Weights of a small GPT-style language model, trained from scratch on English Wikipedia.
Size: 12 layers, MLP 320 SwiGLU, vocabulary 2048, 2.79M parameters.
Architecture: RMSNorm before each block, biases on query, key and value, untied embeddings.
Training: a variant of Muon for these matrices, 4767 steps.
Each number is 50 + 12 x the weight over the matrix's rms, rounded and kept within 0 to 99. Layers, rows and columns count from 0.

# k: layer 7 attention key, 128x128, rms 0.148, rows 109-127, columns 32-63
# q: layer 7 attention query, 128x128, rms 0.136, rows 110-127, columns 32-63
# v: layer 7 attention value, 128x128, rms 0.141, rows 96-127, columns 32-63
# o: layer 7 attention output (transposed), 128x128, rms 0.117, rows 96-127, columns 32-63
# gate: layer 7 MLP gate, 320x128, rms 0.165, rows 0-32, columns 32-63
# up: layer 7 MLP up, 320x128, rms 0.156, rows 0-32, columns 32-63
# down: layer 7 MLP down (transposed), 320x128, rms 0.0941, rows 0-32, columns 32-63
k109:47 50 59 44 59 64 43 32 81 59 53 45 54 65 43 44 69 51 73 71 55 48 52 27 47 57 42 49 52 53 55 38
q110:27 66 60 58 50 71 57 72 68 60 51 47 73 54 32 49 51 36 54 50 58 60 52 50 59 36 56 55 58 24 58 53
k110:47 57 54 30 43 56 45 45 35 35 67 50 64 55 56 33 55 49 51 51 40 44 49 31 57 70 26 66 60 47 51 42
q111:30 49 53 52 55 53 55 77 53 65 49 54 62 49 45 41 52 70 64 53 62 55 54 65 50 45 44 60 54 49 52 54
k111:39 35 34 58 61 78 52 45 67 65 34 79 73 50 49 53 49 31 75 59 90 45 56 58 65 65 79 54 28 87 49 28
q112:46 33 31 58 62 48 50 32 64 44 37 59 27 52 65 70 49 29 36 32 58 38 50 40 58 48 36 54 48 40 59 81
k112:45 66 49 55 67 62 64 25 41 57 39 56 84 61 53 41 46 53 60 63 53 72 51 60 70 37 56 56 39 35 59 44
q113:52 59 62 55 52 45 49 48 43 63 51 27 54 37 46 40 40 63 36 60 54 43 51 28 62 50 37 44 39 59 57 55
k113:56 59 64 55 51 64 60 54 66 46 60 45 61 60 47 60 61 56 53 28 64 38 52 51 50 45 47 39 47 47 41 50
q114:38 36 62 37 51 61 52 58 45 58 48 59 57 32 52 55 57 62 16 38 49 52 62 65 64 25 45 40 45 55 63 44
k114:49 50 70 62 58 48 63 55 77 74 61 53 53 38 38 61 47 46 35 37 43 48 40 32 51 67 31 56 37 50 15 35
q115:45 49 54 71 45 58 66 56 47 71 37 41 45 49 34 69 40 79 60 46 27 43 58 57 64 56 31 56 49 70 79 35
k115:56 71 46 30 21 42 49 41 66 56 50 38 39 49 76 53 48 55 14 65 39 47 35 44 31 52 44 44 80 58 55 41
q116:50 29 62 56 35 62 64 59 39 57 42 57 51 69 48 33 61 43 62 40 44 53 44 55 37 52 51 30 56 20 40 70
k116:50 39 67 43 36 64 39 54 38 79 47 41 57 38 53 59 29 48 35 66 77 54 65 52 48 53 46 62 44 39 46 59
q117:43 41 47 47 67 48 73 39 81 56 43 44 49 74 54 73 50 68 40 45 47 40 55 70 59 36 66 76 50 11 71 45
k117:79 68 40 42 47 45 59 66 60 47 35 78 54 51 20 69 51 59 58 56 42 69 33 46 32 48 51 41 50 36 59 43
q118:62 74 79 48 40 55 37 26 45 39 74 43 56 44 55 48 69 59 52 59 53 55 31 48 73 65 51 54 55 37 41 52
k118:44 14 44 44 63 51 54 44 46 36 54 59 42 38 51 56 29 62 59 37 57 43 70 29 47 52 47 49 49 57 51 41
q119:51 47 52 40 46 69 57 70 35 61 33 51 70 56 40 44 33 29 58 50 42 40 41 51 63 47 43 29 55 49 41 66
k119:56 37 43 48 43 44 32 29 51 50 37 48 46 35 46 61 36 59 53 78 24 56 55 49 53 64 56 43 64 42 39 45
q120:53 44 43 21 37 45 42 58 62 63 40 32 66 46 63 66 53 52 52 47 36 47 70 62 40 72 42 48 55 70 66 44
k120:33 47 31 51 54 64 53 44 28 64 56 51 56 28 35 43 59 51 47 40 48 57 56 55 48 56 46 60 61 54 56 55
q121:53 27 50 38 44 69 46 47 67 62 48 54 65 42 45 60 65 43 70 42 35 62 59 46 37 66 68 40 29 46 65 53
k121:65 46 49 38 32 49 46 55 63 53 39 65 56 51 74 20 63 53 48 36 30 45 69 49 58 54 53 60 52 56 30 56
q122:51 27 50 52 51 55 46 60 43 47 69 53 57 60 50 30 32 46 62 48 50 40 51 41 58 62 50 52 52 14 68 48
k122:58 40 44 64 45 32 26 59 46 43 51 46 40 38 32 40 62 68 31 54 53 29 42 47 48 44 32 53 65 28 58 47
q123:46 11 43 52 38 30 51 73 80 60 47 32 61 56 48 53 62 51 42 46 57 62 68 56 33 64 41 47 62 59 47 43
k123:49 56 67 45 34 70 54 55 43 40 71 56 44 35 55 74 50 58 35 52 26 56 27 49 36 45 49 56 56 52 58 46
q124:56 71 61 44 50 65 62 41 47 61 41 37 57 53 74 40 54 36 58 43 50 51 59 42 47 59 37 67 62 52 44 58
k124:34 50 45 61 71 50 56 51 48 40 45 58 48 68 59 35 48 25 63 52 64 53 50 45 43 40 68 61 42 64 44 36
q125:62 36 54 48 55 44 78 47 51 46 42 40 74 59 53 43 32 52 52 36 56 55 47 61 57 48 40 44 39 52 52 49
k125:62 54 59 49 50 35 50 44 35 55 62 47 44 44 47 50 72 38 46 57 53 56 37 36 37 45 42 53 38 48 62 52
q126:29 51 53 46 81 59 43 52 30 51 62 45 43 60 67 59 46 50 76 55 43 67 48 58 64 48 39 36 79 42 50 59
k126:65 39 46 48 55 43 51 53 65 43 49 40 60 46 50 55 46 47 25 56 31 61 31 42 44 61 34 47 60 57 64 74
q127:53 44 44 56 43 49 34 45 36 53 46 49 37 36 57 77 57 47 39 46 69 31 68 36 66 54 81 60 49 31 66 26
k127:60 51 35 59 43 25 41 43 63 37 32 52 66 57 47 49 47 63 33 58 53 47 53 44 82 43 71 56 65 36 68 64
v96:48 30 43 42 50 68 60 61 53 65 37 54 38 56 55 62 58 32 55 63 27 42 65 35 57 65 43 60 32 49 40 37
o96:57 53 61 64 46 32 39 52 58 48 44 57 33 31 45 58 49 44 47 59 50 49 68 61 27 43 48 58 64 35 53 44
v97:58 48 26 59 40 60 55 65 54 58 54 72 54 55 49 51 43 57 55 64 28 47 45 48 50 68 54 44 64 39 53 31
o97:64 61 58 52 58 50 58 37 47 64 47 69 39 28 30 41 56 67 47 32 49 48 46 43 51 42 37 55 72 65 31 43
v98:65 59 40 42 57 54 46 55 49 42 46 48 68 65 52 38 56 41 37 40 57 57 56 38 54 48 45 27 35 36 58 59
o98:46 46 40 26 53 49 59 37 47 47 51 51 37 52 36 70 35 59 60 50 62 38 48 82 66 51 59 47 30 49 51 39
v99:62 40 57 45 42 63 25 58 61 50 59 38 62 44 71 52 53 45 54 45 32 52 46 46 63 59 60 48 42 43 58 51
o99:33 70 58 50 78 59 47 36 44 36 35 42 54 57 67 57 33 29 56 43 44 50 71 58 35 67 40 65 68 53 57 56
v100:43 52 41 46 34 61 52 59 74 38 58 38 64 46 45 45 64 40 53 46 58 67 52 35 44 41 52 59 32 68 39 71
o100:75 37 40 53 58 59 30 75 43 26 67 29 43 61 42 56 20 34 59 55 52 33 63 82 56 40 51 60 51 33 45 45
v101:65 54 37 51 59 41 55 45 67 51 34 33 50 45 51 44 40 56 67 44 43 24 57 55 40 35 29 49 38 41 37 59
o101:58 47 60 45 53 54 59 37 44 58 53 35 45 37 39 37 42 46 48 41 55 49 75 68 69 48 65 45 40 47 47 72
v102:39 32 56 47 54 46 41 73 23 69 40 39 68 52 41 60 65 47 45 73 41 47 36 53 47 49 45 58 64 72 50 50
o102:57 68 57 35 24 60 33 60 70 48 59 39 43 71 57 58 64 45 26 58 68 43 44 42 52 42 45 55 64 57 45 61
v103:47 52 32 45 56 46 40 57 60 70 33 56 50 44 32 50 38 61 47 43 51 70 50 69 47 32 60 60 62 68 46 58
o103:66 53 44 56 28 38 45 59 57 50 60 45 68 42 79 40 38 40 60 35 54 54 44 30 45 48 37 51 78 49 58 43
v104:47 48 44 68 40 44 45 51 34 40 46 55 55 59 62 37 53 51 44 66 44 32 28 53 49 35 38 44 28 42 52 70
o104:60 44 39 31 50 78 62 53 37 59 50 49 56 70 63 32 77 48 50 53 43 63 64 54 49 47 53 59 32 46 48 50
v105:57 58 39 43 49 47 58 55 29 46 52 61 51 46 57 52 61 52 48 48 58 46 38 24 57 48 36 44 54 50 45 48
o105:54 48 47 63 40 41 54 33 53 37 59 56 47 40 54 44 71 54 49 44 58 48 62 69 41 52 51 53 42 53 37 64
v106:66 51 47 47 15 49 63 45 50 41 47 50 38 65 48 44 36 49 44 32 23 33 40 33 53 62 63 54 51 46 36 39
o106:41 56 47 54 80 58 43 53 61 70 47 57 63 24 48 43 31 33 67 66 49 60 66 58 67 42 74 31 24 50 70 53
v107:55 51 48 55 44 55 38 49 50 33 48 46 45 70 70 66 56 36 54 26 50 36 44 59 32 50 33 49 58 59 45 37
o107:45 51 56 56 53 52 62 67 29 44 37 21 32 58 61 55 57 57 74 49 47 64 58 74 57 37 65 39 37 63 39 36
v108:40 47 50 47 47 51 23 47 46 62 42 77 45 62 49 32 42 67 45 64 39 73 31 40 39 52 50 58 40 26 42 61
o108:62 57 45 58 79 52 65 43 39 40 41 78 72 49 65 53 51 58 45 42 68 55 33 41 39 49 41 63 52 40 65 46
v109:58 47 36 18 33 45 53 56 22 45 55 32 57 53 56 66 52 80 35 41 58 51 66 69 47 43 64 43 31 33 46 38
o109:48 52 53 53 38 36 36 51 32 67 43 65 34 29 54 47 64 36 47 59 45 66 61 57 52 54 74 35 57 56 52 55
v110:55 58 48 62 43 57 53 44 46 63 53 55 32 43 52 45 24 53 63 63 48 67 63 56 28 33 69 52 55 33 43 44
o110:29 48 35 51 51 54 48 32 55 37 76 73 59 38 56 29 42 50 33 55 54 69 59 42 39 43 50 60 68 57 48 26
v111:58 64 41 39 57 50 48 53 55 33 55 50 47 34 64 30 29 40 53 67 41 38 48 58 67 42 46 63 68 52 40 28
o111:55 50 61 48 60 65 59 54 45 54 50 52 37 61 45 52 60 57 36 68 44 62 36 45 54 43 24 41 42 42 44 50
v112:53 31 38 53 76 45 46 51 55 30 60 68 50 63 51 56 24 29 48 48 52 55 45 47 56 76 32 48 35 58 35 41
o112:43 63 59 49 43 72 41 36 33 66 50 73 47 50 43 52 46 40 58 59 36 54 49 52 40 57 42 50 45 20 59 48
v113:50 74 31 55 33 46 53 46 56 79 52 83 40 33 36 54 45 41 63 47 65 57 41 56 35 40 65 43 39 42 53 51
o113:56 41 67 71 32 59 46 46 60 45 43 57 62 48 66 37 40 56 67 28 29 56 35 78 44 52 49 47 68 58 42 44
v114:52 65 51 40 41 38 49 44 35 45 31 54 57 51 49 50 46 40 56 49 51 75 60 34 93 34 51 36 45 45 61 54
o114:36 50 42 43 69 51 57 44 59 46 43 70 54 50 46 33 27 62 42 71 46 47 48 66 56 47 48 46 63 83 45 43
v115:52 60 35 46 55 70 34 59 51 54 62 60 69 53 39 66 73 45 53 47 38 46 41 63 43 59 58 82 37 65 36 54
o115:61 47 55 47 49 52 49 46 39 45 76 42 44 55 70 55 48 70 70 71 44 40 50 44 52 48 60 43 45 69 35 54
v116:45 44 55 57 57 51 56 40 54 38 50 63 57 56 47 53 49 66 47 58 50 41 59 43 49 34 54 64 47 48 44 43
o116:40 59 52 33 43 77 41 33 58 50 50 47 52 59 46 53 63 60 47 61 59 41 76 54 52 44 56 48 45 44 65 52
v117:69 57 61 40 29 66 51 56 69 38 68 43 65 36 38 67 53 50 52 42 36 66 37 30 35 52 59 50 29 34 69 38
o117:51 47 48 56 73 55 43 48 70 60 42 53 50 42 48 55 35 49 39 54 64 48 39 63 27 49 54 52 57 46 49 58
v118:37 54 58 56 58 20 64 53 59 44 46 47 57 57 71 34 57 52 51 70 38 46 54 38 64 59 52 56 67 43 57 64
o118:57 36 60 54 65 28 65 37 50 57 36 77 44 44 36 54 54 49 33 45 54 37 60 48 47 49 47 49 64 45 48 78
v119:38 43 44 39 60 40 41 37 56 46 36 45 86 32 47 47 58 56 53 44 58 53 53 49 59 45 54 69 54 64 46 60
o119:60 38 33 43 42 58 61 65 55 58 44 50 63 82 37 52 39 48 65 56 46 49 59 53 62 46 56 45 61 47 57 68
v120:38 46 73 63 54 51 59 60 48 48 54 53 46 41 31 47 45 49 57 36 75 65 54 41 41 72 52 37 45 55 64 61
o120:29 42 52 34 45 37 56 62 39 53 60 60 32 57 55 63 58 41 43 53 33 49 24 50 38 49 50 36 48 69 63 45
v121:53 41 33 50 31 85 52 50 57 61 67 50 46 41 58 39 44 46 48 37 51 52 42 36 47 65 54 50 58 46 47 50
o121:68 53 60 36 66 40 58 67 42 42 39 60 47 34 52 47 38 37 38 59 43 34 63 48 37 40 32 84 58 50 70 23
v122:41 47 48 56 73 49 48 43 32 46 60 58 78 35 50 48 50 49 44 50 49 40 32 47 45 40 18 65 50 53 58 71
o122:69 28 51 48 68 67 61 55 55 35 66 33 57 54 56 42 50 53 36 44 49 49 59 55 37 57 41 40 42 50 59 52
v123:49 59 60 63 55 51 59 48 46 61 57 48 57 63 60 32 75 66 42 57 61 48 44 54 54 66 43 66 48 66 64 48
o123:47 50 54 27 64 40 40 53 37 51 40 62 50 38 52 50 59 61 48 39 44 55 36 30 47 42 91 59 34 58 36 62
v124:60 50 45 57 61 61 51 72 35 52 39 22 41 63 45 50 53 43 51 58 40 47 43 54 53 65 52 57 55 55 44 69
o124:57 44 38 62 38 57 49 48 55 54 45 33 58 53 63 70 71 50 48 68 63 58 54 45 50 53 53 35 60 51 40 38
v125:47 37 63 63 49 32 70 50 48 35 65 46 44 53 42 70 38 69 51 55 45 60 56 53 55 40 86 49 47 39 39 53
o125:43 74 56 44 50 48 40 29 51 59 51 71 57 61 46 23 48 47 50 39 67 64 46 41 48 40 54 53 73 39 45 48
v126:63 28 65 40 48 29 28 50 35 47 37 40 54 27 56 42 51 67 47 45 63 56 54 39 63 53 59 67 66 62 50 43
o126:36 46 55 42 21 53 36 58 32 45 39 42 55 55 60 51 53 31 40 24 75 47 49 46 63 36 44 52 52 48 67 33
v127:67 40 56 49 42 43 48 49 27 58 52 39 43 58 56 44 52 54 58 45 67 50 56 50 56 66 46 83 59 54 39 52
o127:47 67 66 52 56 31 60 68 44 53 64 34 36 49 66 71 69 62 44 62 50 50 68 44 34 65 37 60 55 46 52 53
gate0:57 43 56 56 53 78 59 63 55 56 64 64 57 66 44 40 61 34 29 61 43 46 45 47 35 37 48 30 53 48 52 41
up0:46 66 40 72 28 45 62 32 44 61 47 31 45 34 85 44 51 59 64 64 44 49 46 67 61 76 46 47 55 54 36 46
down0:40 58 47 55 24 64 25 44 45 69 51 51 27 40 59 45 46 46 72 66 55 59 53 52 49 67 49 42 47 42 53 48
gate1:50 25 51 54 58 56 52 38 37 56 37 55 56 38 58 45 61 53 61 23 45 50 56 39 47 50 48 58 45 56 43 41
up1:48 40 63 60 43 73 46 63 40 43 35 50 72 38 56 49 26 36 49 44 45 55 46 51 60 47 50 42 66 55 35 30
down1:42 61 43 76 62 44 55 48 43 45 44 54 61 41 44 30 56 48 56 38 66 52 42 55 49 28 87 31 37 62 55 38
gate2:31 50 61 36 50 71 48 64 42 53 48 19 55 43 34 44 48 55 54 50 54 65 62 54 60 64 38 57 45 54 82 41
up2:65 36 37 61 78 53 62 58 60 48 46 34 39 53 44 56 67 49 55 66 35 57 59 67 60 47 49 60 42 25 71 48
down2:31 54 32 74 40 47 49 54 49 56 34 59 41 49 53 41 41 63 47 19 39 30 63 72 37 60 73 62 68 40 77 42
gate3:64 39 52 47 53 54 56 72 43 53 32 53 45 54 64 44 48 58 63 45 41 64 80 55 48 35 52 36 49 38 58 77
up3:33 47 61 47 41 52 43 49 50 57 65 55 38 53 44 39 43 72 50 45 59 48 40 56 63 48 46 60 62 34 72 62
down3:58 65 35 31 53 50 44 40 42 36 48 42 55 51 51 45 36 42 62 41 49 49 27 49 69 50 53 47 36 49 46 53
gate4:42 48 33 41 27 49 77 54 48 66 52 52 53 61 43 42 53 42 61 54 58 64 69 51 57 46 69 54 52 51 44 76
up4:39 38 69 45 42 60 51 48 42 59 58 49 61 68 45 47 32 51 56 63 44 39 33 54 58 54 63 41 74 61 51 59
down4:47 54 48 65 55 47 41 42 60 60 50 63 26 43 49 53 62 47 47 46 65 60 43 44 50 59 62 75 28 45 37 51
gate5:42 27 60 50 67 53 43 29 52 59 36 54 48 59 55 52 39 48 60 81 51 40 57 36 48 60 27 50 42 33 31 33
up5:31 51 44 56 51 62 60 51 62 51 72 57 46 31 37 63 29 57 51 46 74 73 50 61 60 36 47 53 71 47 47 53
down5:65 29 33 44 65 44 57 54 47 42 46 56 55 55 43 55 56 38 85 52 66 51 65 50 42 57 69 59 39 45 63 83
gate6:57 38 42 57 55 63 43 64 59 50 73 54 42 53 51 40 45 57 57 55 39 42 56 55 49 39 81 40 35 33 46 56
up6:60 48 35 27 39 57 63 24 32 36 51 17 42 36 32 51 58 41 52 56 38 74 66 55 72 48 68 40 62 41 60 34
down6:69 54 50 51 41 54 53 42 40 54 36 51 62 58 49 24 41 44 56 68 56 71 60 52 43 50 42 41 70 26 62 61
gate7:50 66 36 57 56 51 62 54 25 42 45 48 69 55 64 70 47 54 62 36 48 58 27 48 47 54 41 59 20 47 48 44
up7:52 30 39 45 44 46 67 50 65 40 57 49 41 33 55 70 50 51 45 51 67 58 48 59 36 59 52 49 33 61 40 46
down7:36 45 43 34 31 48 31 45 59 65 62 55 46 43 57 53 52 39 38 51 68 52 43 52 58 69 62 59 43 40 42 48
gate8:56 66 69 54 51 50 65 64 55 63 48 36 63 42 65 48 52 71 53 53 55 44 43 68 49 63 57 52 65 53 56 62
up8:60 52 59 53 39 49 46 84 35 47 51 55 47 54 70 43 51 43 35 58 45 49 51 57 71 35 54 47 62 66 39 47
down8:46 45 67 45 39 50 41 44 26 68 77 56 52 64 38 60 43 35 81 52 23 55 57 46 42 43 21 37 58 51 56 42
gate9:38 24 57 66 50 45 58 61 56 29 60 72 56 64 61 39 62 31 40 55 60 42 62 47 41 56 44 42 30 37 54 40
up9:51 41 29 49 29 62 63 47 85 34 39 46 63 51 38 73 55 42 41 53 55 41 45 58 51 65 48 36 52 44 54 60
down9:39 33 52 47 18 39 51 66 41 57 53 57 63 45 63 50 45 32 44 43 76 46 42 62 29 57 42 38 36 38 49 41
gate10:31 38 34 63 31 36 45 49 61 55 75 43 54 55 58 53 51 19 48 45 41 48 55 50 55 46 53 65 52 62 67 24
up10:59 45 72 43 81 71 39 37 42 75 73 44 52 64 28 49 60 56 41 61 47 33 45 58 24 52 43 53 43 52 63 39
down10:42 49 58 34 50 56 47 39 36 37 43 51 33 54 61 54 75 45 44 48 39 51 80 42 47 40 48 35 34 66 65 52
gate11:40 42 55 70 53 36 28 35 51 48 53 39 50 24 30 35 65 47 66 47 63 48 52 57 43 49 47 33 56 47 60 29
up11:64 40 55 63 47 56 49 48 39 59 31 49 46 58 53 16 35 52 71 57 55 36 45 45 56 56 52 46 18 52 43 45
down11:48 45 42 52 65 63 45 31 53 56 56 22 32 44 60 58 32 27 60 39 61 67 39 70 29 44 55 35 47 46 42 50
gate12:37 59 44 76 58 56 53 45 74 61 29 61 46 50 40 59 38 42 51 61 64 43 53 54 45 39 51 30 31 30 50 49
up12:43 48 47 51 45 43 30 35 52 42 51 56 39 50 51 47 45 42 57 56 57 43 31 46 53 41 49 58 66 44 60 60
down12:42 57 48 46 21 40 50 57 51 42 51 48 50 60 56 27 40 54 29 55 44 59 34 63 51 43 45 55 50 50 66 19
gate13:57 44 61 62 54 52 46 56 36 54 73 42 57 46 49 68 68 73 55 55 49 58 42 47 44 58 54 60 39 48 66 42
up13:42 48 55 50 47 36 72 62 66 42 79 56 49 65 65 49 49 43 61 31 42 55 56 55 41 52 49 58 31 62 50 40
down13:34 41 37 38 72 48 54 50 43 69 45 66 60 81 48 60 59 50 33 70 66 63 55 53 40 56 57 26 55 62 57 53
gate14:52 45 44 60 52 43 52 47 47 43 40 49 34 53 37 51 63 43 27 40 72 66 51 76 63 57 76 59 43 33 60 40
up14:59 62 49 67 73 42 42 53 62 24 28 46 49 47 49 56 57 52 29 43 47 45 77 59 57 70 52 46 40 49 51 31
down14:73 65 50 41 59 34 61 47 56 35 48 49 56 53 56 45 36 52 46 45 47 39 42 55 48 62 42 47 51 36 37 69
gate15:42 41 51 57 40 37 46 53 74 25 47 34 58 61 66 36 26 52 49 43 50 58 71 56 52 42 61 55 41 47 41 45
up15:55 57 53 64 52 57 40 43 39 62 23 62 52 53 73 62 52 51 16 51 49 44 53 39 46 57 38 67 46 50 48 42
down15:49 42 69 57 44 56 37 46 45 52 61 53 49 63 61 57 58 43 65 36 51 51 53 40 45 47 55 37 82 43 67 55
gate16:33 25 51 52 68 40 56 50 60 57 61 40 60 39 43 61 63 60 39 54 63 46 58 77 59 38 42 43 47 32 48 54
up16:50 61 41 62 52 45 54 57 45 56 50 72 59 37 53 52 59 62 51 24 54 33 54 50 41 32 50 45 56 50 46 60
down16:65 38 45 38 26 27 50 46 45 46 44 60 36 62 49 71 25 61 51 45 55 61 36 40 38 59 83 38 41 31 61 48
gate17:38 69 52 63 65 38 51 56 54 44 31 33 54 39 62 73 35 52 42 52 36 52 58 54 53 49 50 58 27 44 68 29
up17:68 70 64 42 34 63 45 38 37 62 39 45 76 52 67 72 44 53 51 55 65 57 46 38 61 70 25 52 58 25 54 40
down17:46 58 60 41 52 42 34 47 58 55 48 33 57 54 60 37 54 77 50 30 45 84 66 59 68 59 50 44 52 77 41 43
gate18:50 59 40 60 37 27 52 46 47 40 72 57 45 38 47 64 69 38 63 42 62 59 48 45 77 45 40 81 54 61 70 63
up18:50 48 45 53 55 39 41 68 59 63 46 51 48 53 59 41 39 50 54 40 57 70 49 40 61 32 35 71 61 21 55 53
down18:25 36 49 72 40 29 43 64 38 43 57 39 62 28 50 51 68 50 39 43 47 62 42 32 31 30 53 57 55 48 57 40
gate19:25 68 65 37 75 41 62 34 22 67 51 36 66 51 54 59 47 35 84 42 50 36 47 48 45 56 44 46 32 65 46 59
up19:43 53 61 41 19 53 51 57 59 55 63 46 32 34 58 40 45 37 51 39 68 33 59 21 56 35 52 34 17 45 43 68
down19:47 42 43 56 62 56 58 61 52 43 71 47 40 51 51 39 45 48 60 39 59 34 65 81 50 50 53 35 55 67 32 58
gate20:53 53 39 59 56 43 59 81 43 47 40 61 38 52 34 52 27 60 46 52 34 63 34 42 42 46 41 57 44 60 51 52
up20:26 43 27 58 41 60 43 44 49 57 41 44 45 38 55 76 31 45 35 47 56 53 36 29 46 37 49 43 51 51 29 51
down20:69 60 64 45 69 63 58 55 49 62 37 64 44 80 52 65 74 52 49 52 35 31 29 54 28 40 29 61 50 67 38 68
gate21:42 24 41 57 61 37 66 39 53 42 74 62 63 43 61 44 26 52 40 42 39 52 53 61 74 60 49 43 40 44 55 40
up21:53 52 36 78 53 58 41 63 63 43 59 54 35 48 39 55 75 70 71 62 36 50 42 40 65 72 59 56 51 54 70 53
down21:33 32 34 53 55 48 61 34 36 36 57 37 25 48 36 44 41 73 51 65 49 42 22 17 50 42 43 46 55 27 64 40
gate22:56 49 69 42 61 34 67 47 35 53 63 50 49 69 39 62 68 64 43 44 42 57 53 43 45 46 51 56 29 62 51 86
up22:66 64 35 55 60 43 35 29 43 60 58 61 46 52 58 39 44 32 37 45 57 42 67 42 62 53 25 48 71 50 64 30
down22:48 40 43 60 50 57 75 49 38 66 60 41 39 71 66 32 43 65 54 36 44 42 47 50 40 32 72 64 34 27 42 68
gate23:58 60 56 46 61 52 55 76 53 80 40 32 54 53 56 53 50 45 46 52 53 50 57 70 42 46 40 48 64 45 52 69
up23:40 71 60 43 38 43 43 43 32 49 39 54 47 42 57 70 76 57 27 63 48 44 43 44 23 51 58 56 50 47 15 58
down23:50 70 52 38 30 37 40 63 36 53 70 53 43 50 55 63 55 47 40 27 46 52 62 43 51 50 47 49 70 45 50 39
gate24:89 46 51 58 44 47 44 38 45 50 64 60 26 42 25 58 51 42 47 42 48 56 45 57 58 62 66 63 48 53 44 29
up24:44 48 36 80 51 53 35 28 39 35 53 61 43 52 61 41 52 67 55 62 69 33 44 26 41 71 60 52 66 54 45 57
down24:55 52 62 50 59 44 45 44 68 54 21 42 65 64 46 47 53 58 52 36 38 67 54 69 41 50 53 58 52 49 44 52
gate25:48 59 62 49 51 66 43 66 51 52 55 50 60 51 35 43 58 42 56 54 70 23 63 53 47 43 53 40 15 51 65 46
up25:61 39 48 36 37 55 49 45 59 44 49 46 55 36 49 46 55 65 39 47 41 50 60 50 46 56 61 47 63 41 51 26
down25:57 79 46 59 65 55 49 49 53 54 49 66 43 42 55 62 52 39 66 61 44 53 47 78 31 38 44 31 20 69 36 64
gate26:59 45 43 43 53 68 43 54 50 47 62 41 50 30 24 59 61 38 42 60 47 49 89 41 55 70 25 54 40 71 67 34
up26:78 42 56 60 82 15 37 67 40 49 25 20 58 48 70 48 52 31 40 43 59 29 60 49 37 71 22 78 69 55 70 37
down26:58 22 59 49 46 58 45 50 33 46 78 29 30 33 51 66 37 42 43 44 51 52 54 31 69 50 45 38 81 54 73 47
gate27:39 63 55 30 50 22 56 65 44 73 30 48 68 53 70 56 25 40 54 30 45 33 46 57 55 32 34 42 47 61 52 51
up27:46 35 47 67 34 47 53 33 52 69 25 51 54 49 60 49 45 52 59 65 78 62 41 58 50 45 39 30 32 74 33 56
down27:42 60 47 43 40 45 39 40 46 53 56 35 42 51 42 45 63 44 43 47 47 69 58 32 67 47 58 52 55 31 57 52
gate28:41 34 47 44 42 58 75 49 52 55 58 72 49 18 65 39 42 42 16 62 68 50 51 55 45 53 36 52 53 58 32 45
up28:69 56 48 40 55 37 59 66 46 64 55 63 42 55 31 48 65 46 39 49 71 60 51 43 50 47 69 39 53 57 25 49
down28:58 47 44 50 51 66 59 21 43 52 49 39 44 44 44 25 36 52 58 47 45 35 56 48 44 65 60 51 64 41 41 28
gate29:83 37 44 58 56 48 75 46 48 52 35 40 23 63 37 51 16 61 57 50 47 33 39 63 57 38 49 61 58 54 39 60
up29:35 41 49 84 51 35 51 48 64 62 30 48 39 52 43 37 47 42 30 41 49 64 49 67 60 32 47 73 45 56 52 46
down29:48 53 34 68 50 32 39 68 69 47 71 52 59 49 60 47 44 26 46 48 62 40 46 44 55 38 37 65 49 55 50 62
gate30:53 47 27 43 51 35 55 61 51 45 49 44 54 54 56 59 65 47 45 58 44 45 45 41 39 57 39 73 30 38 64 55
up30:45 51 48 49 29 27 50 50 23 34 64 66 51 53 41 61 52 33 63 67 67 60 53 42 61 66 47 49 42 61 39 36
down30:64 47 64 52 42 34 63 49 62 62 50 53 60 45 60 67 54 39 34 42 63 43 59 62 65 62 24 34 51 63 48 43
gate31:37 45 29 43 19 38 65 57 65 42 41 24 63 35 36 70 34 47 57 58 57 58 59 49 59 67 52 48 19 77 26 39
up31:23 47 64 54 61 39 53 18 46 30 29 40 47 54 55 58 57 42 43 28 50 34 57 17 45 53 60 47 51 65 54 68
down31:37 32 65 50 51 44 43 43 35 54 46 48 46 48 40 22 53 64 53 59 54 50 36 55 67 56 40 50 65 29 37 42
gate32:57 59 31 43 47 56 48 34 67 49 49 51 68 71 33 50 52 48 26 63 63 52 70 50 46 54 43 49 58 29 58 55
up32:27 41 76 83 54 43 52 71 82 44 42 36 53 54 53 34 26 44 47 60 40 48 47 51 66 51 35 51 30 43 64 48
down32:50 40 61 40 33 47 48 45 52 46 62 44 71 47 41 70 90 48 52 36 61 53 59 20 50 70 54 62 69 35 58 55